Weights of a small transformer language model: vocabulary 2469, 112M tokens.
Each number is 500 + 40 x the weight over its row's rms, rounded and kept within 0 to 999. Layers, rows and columns count from 0. Numbers have three digits each. The size before them is the row's rms in percent of the matrix's.

# layer 5 attention query, 256x128, rms 0.0909, rows 162-191,226-255, columns 0-127
092:530474537483480492552429519489515501508506538480511505526521481413531566481481441445556542501447523506450409510521530454488509565492484562459451521509479504512533535477527492509467492471381401551537500429531573488456545384532448462546474526518511479484498460446536511511483441498492463498577509480504520489465514496448512515558442486475530561523431513536462493460577511446521505569465
095:529536544455492388557455515448490483490598472509514482550525468462474512457478515429464582543505545503431416490497554517499484543526530457444468535509526558442520442474548497510439506497489429541463528442487509511479476469500468424457502552524584499508440510489547539420554482470442481530549536487531459508500487490506558500450423449526494539461516445457481469533493522428509516525473
083:542515485534533404528465507538511484493544451452488501428517563495502537449502476522473489524589545505423542513495545538532487546535548409522452502556564530427497461495493434541455471485495414482440534535502494542485478503432525460442510515468482518539511543504505588478491447510470499544523467461554472570561521479488620511497527499521471558477534436520488453488432488500463487556476
081:445482500501519442487481498449522536480514506518481529437476475511447503533495445459470521560542524544481479474493518474554538514454481505441482522605500512455498454494544519394486527438487499499463459530519444532489515482486504510517507510561466403487560551454583509496479412422406493548503524569436476471462516469492550550472475425480543523524534431541494446514404470471519525542471
097:434530463507456552478546558526499556518524518498517451457486561518526491507552519550536444503456465504555588465497488513500480516464557451533532464483504434451454519488462488443489527477514533525530401527427521514530504552462539576538476422507409582551568456523474498506449477464543476527437497498474516522539450472484522450489549522474452436487497529567529473496440466511498458516601
100:540420477447498507510478479515483516573433551495487563523448475486500465492444544515557525533484528531494461515521468470490501502507450534482512469522548459608535490453596461528527456540427500562487547485565532555478451464516438511494479443520509488476521541539493518471594535489525447515542498441484506510531489471575451496477479443505494553519482461459512650482453493498481585496463
083:565464539528567445518462486484528492442525516530464520535538475459452564485474489478453557580489582563451471580538508488571503560528425489469482520535518560493473477504527463575509488546494520486519592489499493512443516469475481433578494554541582503481447578428471533464542421498491509462493504509531490487468539525520506461519418465513517557489520490513447524493534531429516513468437
092:506555549534535463544567519481517475468494493537454550485519550474424463499569496506439507482471595466504491508538504541463509479568513442544466501512532509447457509513447470513468535477502482512444506507514499449496423508520545402582546572421520514529400535488423509476524471533528494472555523507504504513460485437500508441463424496484463572408466536450563434486517505518500501519547
084:476485397483529480561488487479497555517473474481471460467540484571503472481505542495499500496401503570447492472493551544493548477464549478441509532503587578417558483488482465517555473548517576514495506566456542451472488524521511524531479492549517477517487521548450489538528571538425466576534434497503529518496517596561447473505518536528477541513497419485546493513489549533429512568510
099:362459520442485571496563536508496510461534544474472494484474547501474516518512507564511483534529459524487563469534496561497505533437550476522514493512526483439441505567501448523521577559454503471606478521455494490485497563466487542508461470436421551556447467528493535540445521529542427501477517454469513503515418440503484508508479578415536458479547476481510483476501435501475457489508
070:475478510486426559456546529465450525486477487567569476490470480480488546576493460567492493435531433484495468424541483482486513522455452486549581508462492455557537536500547554432470552483493502534459485483570475454524568547512505572550510419499414491531433460508540532534479526476525430507473518556501461476519461526538537471525491470491563497458500509521551550452476452539481401520482
093:462471512499476459485511507571421500514463487449411583526536456569481439480510544481515488510458473462519522480454500556514481433491538461546522462458506526441503479569506497428535495438576464462464478507493535500441388497518495525515482517542485508441484441570446479453416542515521541505497493571452479552562502540573484463435484467472420496498483524513519472506545542518482544510568
103:557533516444497463517512541463535480536502444471503457536501453451535496515477543462546552460418565543454463505556524463540500522555428457449479549575470528526528553454498453522416487554526511454501567422598473528460493470506562435454524573501546522473482582492514487508536484492439552476551452518498473465506481488533535465502431464482516559472513456497541494521533516447464553513446
100:538491493474447588481541531511441520468497492497383462506516505471520466452463446492514542592486399463531451517522530486487511458485489510507546498517548443490513554488467488461468588450501484444566457518473524513533458524465504545483541428556529480538524417519450600450453473508524525482502457446505531502517430416482553517472494546493449429532498510500538443514514473506481438502550
090:490517493538453482397488510502514531522495462430484484567504500500517441534484471525495444449554496511494547535460436480468527440460541506534453496476457504533453459522469501505568549456453437444458456486418488581517494428486459546549482479540478464524539537514572495534456477472482458499519529487566505508516522417476428544509544592513444446495523464591474464453503481540576504505554
093:543548469474497534472459537413533476504582471504562482547492472501546472511444497495539564508417530510508435503458544530555527532459463539406496547508521491445531483474447494505515421462564521519445467539578532450482495498509517505461469491556566492491474544511508499502458461421567446493514567493558496480482539542510443538508471469502460565466509441438491559517444406503474473454474
078:458493436572492491479580454502543530501454498521470463503582530486490496516469450514491459483445430494482482527495473494489464540513497544545506515408458439477533478552458548481543599501423547461510495489411479532523573479505498504456467541515551471538458524478480448516468510452409493564470578532481511489551543498477524450536524565483548494451548519531546420575511536509466505439534
095:484544494468548511516564417525494525551538484476491483481536468527448518463483488562492513499447446478477461480547518489484518542483492470578443521433550500501460504534445487533543537550436455544475450538539558514505522492513563509460446471428459486558457470541422491511512543573606535466477486487538549500516503489504475501572568503423463520455527388542494540471460452554469534448507
085:501529441536530503529497492558503497533460446518441428491500537558484521463539504526454438390569499490497503473479479523407450450474516534501440463465497487487529538540551483469512514460547555480473543518432444497494538480499405479461540531409438536496463543501419458448499599509503569553439512547572531498531542473508489505499469533453545532513496509570534494516503478527479466493559
103:435556436536432542513578492478513525505445505398505493460435493500530409483522473584510495483504438506536530448486481503530493502436564463418475458521445431427473541504440523455513556529501503455492442507528535463541481551480561509532524485464431546525546559487480423483465483486501506518453516534481470485536419529528445562535485525497492467478457502502493454527489484562440524464549
092:539471481522471482522482440446530570497498486571528530573554563517499516559460518518468511487602453504458492524514488367484468541539507530518435441553492455501520474458492450483484471474512483530567474454490432469515499501502486459511418468503497468568522546500554528481503597532444530514467496526547519475538543553461541552531530550500578540464455457489456553533478590525509480494472
103:541439559460548533411468460439443490473500491549498535573505523443440570515485474499451565544479538514442479535415535504507480453509493528479452521516525501531488566459504520505518473456543495468517578489560549514460525501503543498470500505579496438496497529499513545603455429495532554485495478478518502455523522493474413587464580506514494524533477533514479457438598500470536523485461
105:507551491483532578490503474475485438493495471481576523457468523486534539528514451537507516521506496516557509529393509534530532427550457513571522496455476434573549533524441504456471442472524530476509497570408564472521477493582548552461555475490471588508495511493528534516506470438553494470481540506500493470444441542508418492461501421533488496435508564496439519544467435451495531506515
081:462550508453509432511438557504474454534487510526503548453472558466388511518529574518430515531552480550566542538504573523494474515414502487546491512545525475425496470557478547562502509482537503379518531497578511479440508510478533480518478519512434531541489527538557512537447545500499508469536478455538498565514503442509465517431486487540525538540526455505452525408534447471521518521475
081:486493529485513498500503409485523590424495559476501486607484449478532460474560498476440551518505498532537497484460498557511570573453509466493491498542495479466504508534512560543479552512479562596433463454520537491489482443521478578504536488524463417523566533496493477477485494464430482551449526502526492498491512498518525493467434545587488431505450529510478487462418513432512529410497
094:586414497541467465524436504517527436460464522487553476493556467556502505438443483491527512505500438513440497433592486506551440570479493524499541491488507516506455491493528492527455476572522483465519415479557489495555494505477528419529565446503524434466479500500513535430461541567543485450498479434465508520499459524497579489546468475483574521471499462439505575537574502513466433488497
086:428467536496420545561525443540520453572511475490500480531435461494557482533597463487588465467565493554462507494442474499439515513544497456501440503477550512507550545544520489515498519596474474620525518461512431479465495510533500480433508495511482535512520464541472404499534546521582511525543562519493435488460493534477552486537514491548551485492469540502508509511473499457465549529561
091:479568482505531492528439497537495529408535511481506536507601515535530503433537493497517469456511482532480444538569516506508458540451532459482547440532500545443496507516483475451501480437438526457588420454550534516479488541472504495503586487486518427520492498528524511495466487505477552514520503401482422539573447548543554513583463505500443490474515522490468447512542460421490425518455
083:488496480544537498478462520527546437515519539531530533598487455481516563539514530556497550498511480502492536529511501470448487490498462515404525569442429512477519503515497470450591491507463464462426508524480495514508561509516549508578582478534553543491496490447546490541450554444487467498501501432451450483444532527525477575480515454451528426475614573514569541527491499562512469493520
098:541506471449444509441553529456500502459490469535493541521468482469541506531470498517464499501575506554555539537497522518535543441478519488501454511516505538504484513476541530522499466556556490524617512469495588601505547483519453578500519483554408444424552455561515556518473446444484515552512534496496478515427485476493453542547527543513501471517524423560438432436463470504523518457460
102:509504445536479473471522496456471523464451545483492633558461473513516461590570464484453530486546512525507489473462516409487554557412486519466540476521446420451465536508550574470481497539467520549510483535515549524409490457486550492498546489523461497499564506456530449528513521438483443563555476572469485485497508521528504513520486545558420482482481509527489519500544519431458507435496
081:492505488526469496526469527464503506476496452469504456545568544568446547532501490506470500441517584475475430485482535551505483565448465493465496479550554480413584499487486505543475466500505581518397518530488568490512514484511522508495497482475461509426457505463527510531446516530475520595472607553478511449549503440489493520541499539505460542440397523501427420510520509437497515452484
103:481472520497502551529512471433514474497553404508493439441564584590510569467471555571518442496489527507469509546514488571484461510552511491502439472527548513463531496470476406565466518455518521523480444494516548516575508506495491547518467488500489528457416495531470512520400514578463569500488568463484555536479475463460544518538505507434496504491448490455448453475479499441550503542488
090:494556477449464453529494502471439455459467544470505577573524506509554481567540402455479512510485628475523482512492513515456466516447520482446441519537477484450515532476589586443508523544469569553485484464511560536493578512535577509490521431464516490435539575454565457511489484439501502525500569570475509489510468514488483473481493523487570461522486454461500506503506487468494527527497
095:458453537542472534530566539531519461478592480513482478475494560496490514480476544459572428467532481531572522508532528489526523470551544460480487487527527542515506540482536399538511538426496440391480494467572458586518490495404490538462499486492485484461508480539459580444499498469525502477508521427453528487511501514493607538477499503412580522568515489495496514520486517486527456552509
097:481470507469481515452489437470459467459524587503453549491460451492550542498540427511467555548518536510480529507440521483536578525403449474465450499467485429440462550525546528499510494531508520562469515547491490519507479483522585502491548498507544521526595496512539429486491502468469461561432501578489486417514499494556427506460483470579382452502476511492459534527463531483489531493485
097:537553513498459482467484429455491520432516524513530542459514439513571534481535481542372528512501527517456454432472481514539483478500469535502482489512446441492511570478502511507496492557555544577519558476524576517590470532476536523470475535562572501542539562534498474458493541560421546562504561544498535503498542559519530468451480493525493416454459517474445461474515493465487552518446
114:566515476512475473531529526423567497488475450527585443442514447496493483452530503400516533473498527497432463482473511501584460445564543512477525501510503605545500479483474440497475496461588433480503513421486524547543505526529533508428529498555565545550482524515465471499448448531501524503545469425466534544439491525421499506470575466498489505534479492550490491537494542467555498442476
104:477424545512484545462529525574453496549461469485453544550494484576478465513545487503508484452562495552468544520561522476482517573472464480517478438486543457483513486584535515536506449587525535537476453523513530458394478513571523505521549505478446501521506510494543457482543555542509482569503519509495462541496455479576505445540560463411435512450520504517522603427523463524476526515496
102:465526520557457527495551498523487509548426458480503497431505587567468491454438514453474508460604456470494564458497515459493508483499476477609482534487485466484566531485439479513490627531544514555439450515512489427482550537501538519482505557409494457487461462506497538435463494568544481549482448554488518472465459517522499506543522488493482559457509509505506541433513527493423484527492
116:431544550511528502494511505550459504606461556558530488547518538434486508475443545515502484455580497490452493500542527530449508517478472440561489449523535553483468492520508555497546545566525486502487527493500566410415499496438527496487496477422483461474522492531489546506573546521632523511498401494539420500558484472547499461513503491532548512514509503549477566502541490461452470515501
118:469495504541528449490532457565530484505519448474522417427570517476437438521519567473535444464532524527476562542562483463467487471522508408539478502509505496505524423449459429495469588489493475465496495472488495440504552491532456533496553562460482488501404454502499578451500493544548487563504477437551497538515455545509521485538535487427505571536558492528583518443486517488480521504543
116:553464530449531502548463461483446569445441521501540537607443394490494484490477484513453540598441448514495473423527502500577592527493467542491499497561496474526483505513529555531544527452501565506499470494564501494511481481498570500534456503503565490493592542507477517528506490471471488494531482510526490420513527561522488436464446499486516455497480561527472481496499571495482586431476
111:490503434469428523522507511493484460470563544469467490500548565558503552532550530534507518503488482501499566538468562483527467482508546455563464471519500485449452504541409487473459524461524460483544531492484610455520507533502477542526445468482491579537448529479455481395478495530563513492468488403472549532556541456510545418511523549488443451426494504505500466537502468470520415553487
098:541566491513560466504492546483533487400548485550438478469489516510523441479498539569488526464500482473487484525533501469550493415515536416510504515483403535448539503405559555442449477421512481520538536520488527464568487516448453438485544544518557502570528418492435505516502480479473457507531562513508477503473493513460567589492473537519449509480520521517475466439529518489423487481461
111:549455486437475484480506465446553473531437572446530538545556520472573465549492434484479480483518541510457504440517478503540564540517485507456575449557519474496421548485474532447546423447489541554489484477588503489519475528527493468465523483560464554578539487483495522510571497464470530529478474566453489479491524520517586478512498502650497514513480489546493532559519491509488500444496
111:478435501470465500501511422557399534536473506482537518478417526492513523548484525506465514520584510473465491524592464528464483593494496445512483529423555498537522433571488479469519527496477482554475468526473543455412531494510505485509518450464496443433483476518551571430561525467535441489512498549536422502488484506544521521536540448420445486464475512471494581446527460491522500488540
124:507555480513523502464541515506553482478461500490493477432478535467519455499459441481510466445442471434533570505555534614465487478490504527485535518471492473570499443435453552487471486501524454498578563537456463484578567559568471440564540514510440474548471467480420503506452522522566489479504532576510538532473481536460503490568548483454459473540543504552542532526491468566504497430490
112:450483467545461571570511423540466492525534518553505522442492548564441530463439504556586515484528474456544537539524453555440500535494543434540473504509480587514525487517492509491474533440445561568461447505492519482479520583491486551498515535447491469390383514523509480444504530571494495483468494492482450487517466516565473499486481496410466521499481479540535549501466517516472501531537
103:492538569491486483467486462509526488429593512551511502456536531479446435532457486503520491438545503539466498505554416480498477540436478531520434475506427524485534519463511518436432566470416500475537455426443440502509477497495498437470525524407513429486428492471490554479456467566502454498513469440504542499511517522475532565519510503468559531435504458528489537442553538466513484579467
104:466483556517559550535479499575477501410605510460550533458516472517470488533498579504454509505513477546542542552477438543435509538516500517531417472548462476524478518485565472457524429487501420476566558465488488516509514462443459468451491535525514518501515449554583549510474499506480475507540499502519449508537498522490487556480551523433451527483458523425466550426477466498565411528479
115:517476469484496488444500518495487498527526511482494524449396468464453491514552524437467565529470504530519540471428530443546542532531461425499402571546476448494517465490546577539505482502534467533577513513477464474456474499531458470460488563488512463504504530440489543494540419485419488562558581542575495480457482451457559476536531527557453553488451502434491492530500459478557550486505
110:510562440561525483482513536504522491476532494545512406502528455453503556490507531491569527496469505509516502529424540591520540441507440546487510527458454487446572440456496536542496542453605486398501554510456453462567560465484488533488443467467548543538515467445462493481414536485527484473533530484551527510483534424434485500441553533501519501526491504514418468556491517491504469515483
112:477552456513493507496480529496530522459561490532555423487555500493456514454472568433531516509523506476610461555487495528488440513546537566540491570520396572491559427427473492479454486508448471446490543469483479551510493482443481423488440487480556458482441503464512502440453434506534502490553496467562516474524519493414493461441524562470497514518494513492435468536524531476501471539444
128:515499515526480486550496493538452489521449564474520607529454528531551459495529511564471497560578473550450550482488475514511482499501489473491523527493528485512508514564506491486611449518524490568424501491521515569433495516520503520550505478522509521527539541560571467478578508443481474525434528547451440529520484532576508439538449452477528439513452513485480562441430451568568487471554
108:504490504469432446505477492517505490570500539415567524545554560516484509533520550461458533554495523522437538508493497521500449523515404431527472506506540454510516508532451434428535528541558422530458534458499532508491463450524553499492531488462456522430472454568554541534466503529552416547462477479525503507546510531553452434527491497464483440438510470457499554480570473493583465560513
108:492510507429472470568486549523489531541449531438501589592480584489505459455492503562507524488546498564484440507453466507509447519469545449596515549497528446511493529564508442540528494493481559549511449568511497419460470521518523538524505478456446482535503555540507463510584477509516481462446540548480397504509466519564449523500486480493560503420498514524493545494466477518444550483541
129:526477439483414468569511428497471472507604496474538535437528572488489517593473446550494536450550503509529603531545475548454529442475473423505458525548514481536468429464469471485501443466502455476563560442500483481535521448529527488503534500444437487478482537509492552473491519477548457524589487537563508511486528567463460526512518543522505518525505499529510574463480430482542501484508
120:445513593535562520470576524486454542449452490512530616560453501486515489473494495473523490432517524513458465544463472494472471532467507485522491538507507532412542510566520470454541582484463525493442503549436484428446521476474500474541552465445486406509488531551586490470484445488503457545457560542471505491430473509511501513512495437479488494455560590528543504447446515497481512521500
113:543409552490492561519493498506486401491589498475475483443503430523418474486563548504474445463511504542565525549532506451537569437565507524415507498538494567548442518523431462547526441535539474522517514496463560517536563448503423417522464533497519484472521507506522515461473519432495507487488529528469521545469473488503426460527512547456552492521469483490584542467540491498530510467501
# layer 5 attention key, 128x128, rms 0.0833, rows 98-127, columns 0-127
085:523452472528488519491515433530434519453547485481586533493471490412475542563540474437467528521478505552485481513445564456553490521449455507535443558530508512539463562494531459510531492506543524491517561486501563541459540456456563512491548492484446463534482491509518589496462491451582496550604541431555461507498572502540540569485532528545500502507479491527538419462495466454458522523453
094:455471441489462556508464503492501555550439447430536525410481487536524512467536538449522481485524439495484554536497498532491419426480522520475516552477495468462446522488447527474493506449536492478535531489478475524524439498459494548498448433481433460524539437544443489557400507473619569513448517516506497510468512535500483535471515514435427452494552497537553504477561487541510434500571
087:407560463506544506509505572539543554481479479491577539420530499529547498428514550418505514450498438451539481471460466504441441516576507487412455490464492490472505539480497510439537421577520496545501511460514500556506516513584509435509565522531468486496509396509465461429530510519509496523507474563512462511503452475475496511490542418528532499534531506525545515560470511527502432510451
099:486491475478452535442409495532465588575522562542522565468464509520523472528502493502516449550574521503527530557518488470554530477485441530543555499494490501475474559545423466534517523501583433537449520536476494468451523510424538476516467585485408419580499499487528574530504517499552491493505545525453538498467523478519546488547518478422481497547497479511490441509508530494493453569568
072:513445533482497546493549562564546527487474567498458556496537486502538477445482515501572508563475500453455521518519459499495494454498589455522483428509494423455540496526476499515519509592523460520508481564466454438571510478501512476569494468535564505526546448533500486497492540597542507416502466490508568538584506510501532431512536523531492448488461503531541543530430463600491543542525
092:506507521569544491484469500515492456540544546504475539526490514488537490544539447578538531451497529524444447447517497489545454517525432548540446497506518511505565564439516452517442437510577470567563467437458550497475563497554515432528490529542454561464536533495500517535508523522519524558506562491580538549438575537467489569504505511523534598522469544522470518518566561504517465543483
081:518531467431482453513478460419486482575506418503514438510544491436544570475541511540543521500489521555460540523484483502474615569447543513444428466472482572485487426498514545518470495497508484431468481528490549480461513469532521465426476560552503505451521550434478515502471470517492492541536506564549514457461584537446538571526477510529496517546476431459468467465553534479494502489446
110:488469471484508457540449427522480516478463461520467407529466469438526502435477468419550490557472478499493546501561460577550498520484491510521508515510537402560450430491540470520470538509476459497476488524551495489454458531514539579470480498453557525507416575499446476506488484494498456446534447417576501426557494517459439557442488443510463535524502491520479534519498578554491498471522
116:480576520515578417528461539479583481370503540508568478517522520453516428453462515493451448484489485455533524466508493456505464528576510473506562507476511591472500500507502507464536527516513510429547473397534512550523520495524504464513576505479524395519526542532541473491502525526483540470519407500478492545518536569465514450530470463499538497543544480487482523548456487519431444510500
097:517568514500517480532561611565493555526479546512501469488542497538473526487478517546511443558447510516486543512526445483417422514539516453503539439500480505509528421509506509484440501550478477420483468452554493473443444518552497539554522446452495500478439484548461496496563549512490551449483473461491483521520437545476532503543534512468591445459530534496601544552521486492478478449576
093:522533573499591510473498501525472574473517525567443558456453526561535432443543545548493508501506494512502441480506498502540487462494565527543575533458511466487479484539522488445494484559435493419445561499513536427518448521541436494538559504454528498479536489549472447459551573548545495428458531526444440507510431498478528481467486515413515458509527519530494485527445559490472508513564
088:546522547528631459543482535575560438446439491486477556509510483533474470445437543498462499473494493477542520471486501474513469514503603509536524535496549500440457559493511514449499478479561538461472460453565460530525487533467474486597522386493528450547450484523513504568499521509484501459433473469480507506505555471530478536446554523403496461480520549507465462517488473547511445524489
083:499512523514469510548508530397476487495489508549492496532547486463539564416593446543481535554465567488456473540435512503519550530447422508421493551489482515494551481415474486537525533505568537440495527451526479473543502484502513515455500511487508484535527500454561550540467449468536532537460548455518484453468605526484477551451483508569541527463432503476450498476540593508530544494463
091:464447496510497433534554525521496489487508473465534460415473521455449459460519547475470520473520536523577520407432461481510419413494570495453472498558486476498480579532487539528522515492448471464548501566458483450474512440464523514529529523515496539517532452547491491485452455556448494559555499537520456524483462507480447590519512541470563515467487461569489401524546449484492566472540
124:479496573550466532444523437504480427511548479511548520507480517463456560558502507484504507453571529516497483505482517407520521571501421534490458449536486461516542513518538505488531505523524497603436479464484461451377483427449503480482446465515493516468446508481481571515503485437501510522550557534556505536476511516498574496542446588498575483498443497472461478446550490496537471573502
081:505518545502482506478504462502538498482515522455501465520442427473518461552489403504470489435531467486536558548481554505476556503563627549522515554479477461596518475491558496532486566497427514432477576567412525505483497489521504531522488546509475432485571538494470549465481472492545504478527555502533513541419530483433532489517533558457457511549551500533508532456557506554526463513521
095:596535562497513500463522533506548527543445498477488473579548490508456456480481535528526448543496455536553534443532520493530519498546511496549525503480473452494484514493506489519592519597483494482512521551568441544457405504450526524550550479460594538493546459566508514536483559511493537457502393510503495535622472526514458475499504478506504483472522553461467474518460462527442524469564
094:491468540549509522534490483523581414551476551502412499565467516513444520464486488482540503490420514453491503497453434487490511471565520549588504469500512431500467507517527512455463497544427567448540520541473449531496464475514411517462525452508446471462450469540453446504500491546507553483467497505516464555530398505548514491454540413557529491508452469452526561556494465516552448486519
079:576431484454565438477447490501479504485528500528501533540526458505499516551489516507534476508434467528561466473430547434581486491534484540387549540568516513401510458524583471566516531548503452572535512485566497472535485499508523457469497541561557423452536516526452473500552493469493513462501492437479474513523583492534473496529427501503498511508535456438503497565508485486520563523530
135:545515538484458455489524456472502507440570529543535531548461487490444529546475453493437521504526525572500485543516549441487519565445482502467435521497480499531487493457522490568487559510551469523493485506491475516460482417413498503506477562572509485530529565451584531505497468435558467501557524475527484498445600456488509473569472492487499551463451467490438484478569556436531596525458
102:536485438437470476470482445475500458522516471567488489505481560517590511531463412445465494487533555542419456456449492576501536548465513420524473525474471544416496526514525523524546420543493524566529489483475390483520500523423467533493507498543480504508543558453472520511544555474471505487584494606499482553493555481481521493536479466545468449531520513444497453498482484449514537528507
120:436495510525522522504560457558532468544478464506514479480506531562476520443453502539508448467540476421507526440570480537448469421541591529527535504468531522497512498484449521491538480495483522449499415554492438482523475560540515524513498393478435539499480431510459463490513572547548500450414473567466462532484424504484494453495555477487517447484521492487563467532446426535473458468541
110:412426442459428518506484402441499526537532524491468477521493467474486478534488464522494542533543502490450481509530500442500605476410538583508483492550455466543516511506480519498469563516468424536475455544498470482466543448553480550468479505527512502536519477496532547502509517480476475565473525505483517366468517502455571458534477557498470521507459508542528526400551511439544511513451
093:491450520477454476510529501462515485522535389540530544461478457535452521535485561527478520470528504535464418546549493534479516493429494516422512428477549501469488495517421485543442495555538518524539447569550502511469518531537465545520466501504447485524464467465440488495485527497489503567522613518448514462410540462437554530454491526528465517510564444477568494520443467487588493443505
110:508558534540598532457521549585535503555480562469478477448484501468559474447507509520504418467533449542537474453532527521533515484489582458562472467478493511430507462494465518520565467525504461494554491516470613531441489511496464421551580473455571526563454564549498492499517582514454492503460475479504498553501456489501478521517448484471466480515523479530471504548498427568438489502501
107:582547512473498442478522501464474590529496459485537425468463501488448479512527491462450543527465477553497425487488514510503477547503539474534473539541544476510515546457539509531489459453460572454520528450444534512520457510435459464524563552568506493556581478525512499565521434489475489455542479515441452537515496481471425553443510459551432515500425575519514465480458568467409468511502
101:475496531456538519465497568513489552449520507517488475511440485510513518496505504492524558588539572583516424433437495430541507495520502508469517484564475550498478464457570472456521540524585522601515521442470500483520511500459504518538571536462592491459465542496597464538552534496421480484497522429552517529478483528546432494582462504491517499440468555478449521476494516484483471463487
115:450468551505538490445552512444479489466486468533501439508572511505518532550462452540442524513506458477547401533518522510486548423519535475595448448515548494508455559463571504560499498519512526500545510544514454557515505419493446498480446575571521470515465477496504518560498517472559496471528490545408559552525563438474539497482543529477542498572477500432565463518506511555528492515473
111:530480516513510432479468526497514579456519588479516506487467561533546475535486529555545506579564510553461456522594519585520508515482513524528524493526553477552505480435562492533523531448451509435488445525529502438505505506466569430546542389478514487471461465559439508543482538435521512450513470506519496466491538552530465516530499492484495481525502481421517482413419507524511462455558
110:413516430477506540474536530533581508521591491523485502508516578476591484527504515475430479423490438456536556506459493488480474503468533468535509506504488483483520459488435510477550459480490463461537506562493467515485502559442522474519543474472452427490448478495502545442491472541568474506462551558497514513448501454531575498522447548471497533496498567438588534577452431540449462506551
# layer 5 attention value, 128x128, rms 0.0698, rows 64-70, columns 0-127
086:429561416440510524491554540468481601516500480432484439503540509450513545543476507432459438502522471461484490499480466549461459448562468516477522523455503472494438485527499499494518493575531535399456419564517543454479501480565523537570439532464455472509424520492486497538516520469467454446466539514428476527477556525488532557579509524461435511481522496471491506544524516500524475549455
090:544554466543555515459586564439480569475554476494522488421446498467525476469540483457479434488477535478535556491514495493528453512529490509482505461463448509468501586409539504446483537504489505461482463455507529372533482485476462538525521518466428517497533474461482485561510557502470463532486495528535523533522452494436456520417555575551479438485469549578459508499474526555471536455493
092:572477454545497555496486511499549506498484516521506457548512454574479539527448567524447464469487488438471431478457506539551506583532484507572533533494428457458573510505519527487459457433477536546499569497505509426451392477522532529523493535483532503536569461558437466494474576434573463454509531523459574482493557469500516471454531495510527499430465563522465491487482524476502518485556
090:522520403478484423505450519491575491479536517452564482574503546467536511458487505547487527510470438551525525542517464505532533495530526541567531531608560510567526569522514489456449565524462425564483484524530413511482520451451501501504539488524472496474447527549583522450479522536445545510479511454529452487451485533494534541477539449455495498487540485451489442483443497474483566482579
103:508557431520524468527520467529535469478553522512529434470409505499477450539538496487442461508474503451573491518517430475519499452582518379538564489474469505493509516511477572472552428492532432463513544453515492590472517490448471540458491468528551509523474557474519545438506447553517496517520500470537500464461471428500478475480474516473459496394517585547499520533478466462534540524439
100:551439471504550509549481516499509486458569484528551568508548495513473564492414430535419498406491521441520550483471505569501532523490482488455491551518519488477510456476443536454461527558572551403476492506573504480571542465499500547528486512504475546588496455514435549490516506538519418527454525577571582496510504526474538518533557482522567485515493498530489522462468468496477507488469
096:498512413572529439574485506542502455541496505582547437490569448479427486481486425513526514514552477482535518468540439451474530481507556551505471501567588505484498450525535464510535425554523487475516513488484533541475576431516501472482560497475474495422479472469486528482503473503456457477570504544548534507392536458517433503482541460519520492550527491502452474543500535503422435484521
# layer 5 attention output (transposed), 256x128, rms 0.0762, rows 128-133,192-197, columns 0-127
094:433498504533523526495547450450501525511536526512527473512553478510467539476463512480546406456529527472428504433503483505500442537469557503567513526435425457475498463504531530554561447503490539552440416491524497504554522495514479551493556546449417465480506554531566508505517549580579540538524481505492490424523547528507469491552443525458583520494419483544466509433496536484488464533546
101:473566470557526489612495394514510507541475521530549513530483445451524504473521490514560527511418477455488472543512503452462497570514461527539537465492517513456430498554506534476475539495456548591438513498505492454560552457521563598474464496501497520468551439421505449527582528513502492541510498523466474395488486548520450518511496532564508505483465513444520518510524524492446436503537
093:540511473515517538546467501461557508499479510525517551549514569513503535447425414513509490498521470476476415473555517504486490600445492508518476561447506501446460505493454479547434477487507516556504500545466554484458566526517547467564507518502557506432487595418483464537537534566479525453530555544539487551526591486544448512547528413514500489469529566511518519535526426507468522507464
093:550554485535547502493469469456488502574509452459492549512480525441539469487479483510580438513523468524562546518463516501433493450463514558502497487471561496460500523504471505477542513453558527508476527423510497523539499539508550516495444438504411485494586469536504525467392517558483526503562519437519556542439467490474517551480528526497501519510538533399470517504403516512534485375538
095:477490504507489502504441487448524498561556540490507343466478394443541479531477527515511508508537483497541541496507482481505488497499551509498453527515539558513499487441469467559576504500504529515502501565501523499532436514535505539561555512484445380476442480552458535488574531491533491485486531447497482481546516502521506583469588549475457482496438503539510461571450464490520446532579
107:542493463489516560535518459478557499544504483453520545504483482485472570553488423517583496432505515515472496481520451437497532608470442580461457514478479467576555432479494505507511499575457508485500456484576476449461522496528468505475511473469464562492523534447510453499544525482532504567468496553489562460550604518530427458511493412482511550516468531491519441458539541476505477427479
088:468527477446516551570417526458553438422488434482496522468501489510467521519530476455511501454500547512516499482540469474525512559494492520478480501579471514433567452499516533447466516500493576507503502464489563463502477460514442513524502532521453488496411475451566470521577472549537547538436497479491435534569434476570462437508442488448485539495520492535535550548490459535493567602546
096:516460533451499510495472535527469507510549542489393515424488482516473472408519417529513529494487510499524496494465492489460499481479449530504539475521450529495522493502511555485412568480546591535519470533439568535528455473491537474485564533498479570551541523558535516460553479545528431529494446526511456468546484486486569600498509425466442493430487518529477575555523537463432504548495
099:485481553504459542556567483467449485483560397492445536493573505559498503435521559500467439510501530568558486449555455429461467424473543551521485475466519541547413484528513483468488550504491475477444511441502463496509497496500440535490517421514505425493450542438527483568525503522548507527528486461493529505480570511553497457441537494527468477550551465532479449530450456546500507570452
094:524496545538508497497510483445547475500503522474509440486501524486523452424565576566498518493536548546574455463550481475516533517551535542539450472433507481404487525489500494537499448497533511487491557508529524508515534423496512537482467464498589559454513574596466541401504547477460524482524476460553437492528514462469451572461475520575510488557463453474529475476508505497508437437574
111:570541508493429538516457486469414561532520516518485517408459505548437482475476487473557576597479482463487580457450582522463490549451498488451487468521536510568484521502446504484548522514568491531505539487517500534562502440415573445539472517445464527517517460502494439429437504543499483500495468488481498473464531499481479488461471556476473541511529499492537539514484607506533475425488
085:498474525490485488454429477508527521533498500437471531471517521540523543548481537417539482513517526529510564478578503504522469506465424478431504528532514450490401494455524521520478548485503462536527488545443532459460473453527497422378551507513458529510493476522457556564506497525545462453440469488517513576506580516535483532530452494443399579472530455550507445545532506490512448531451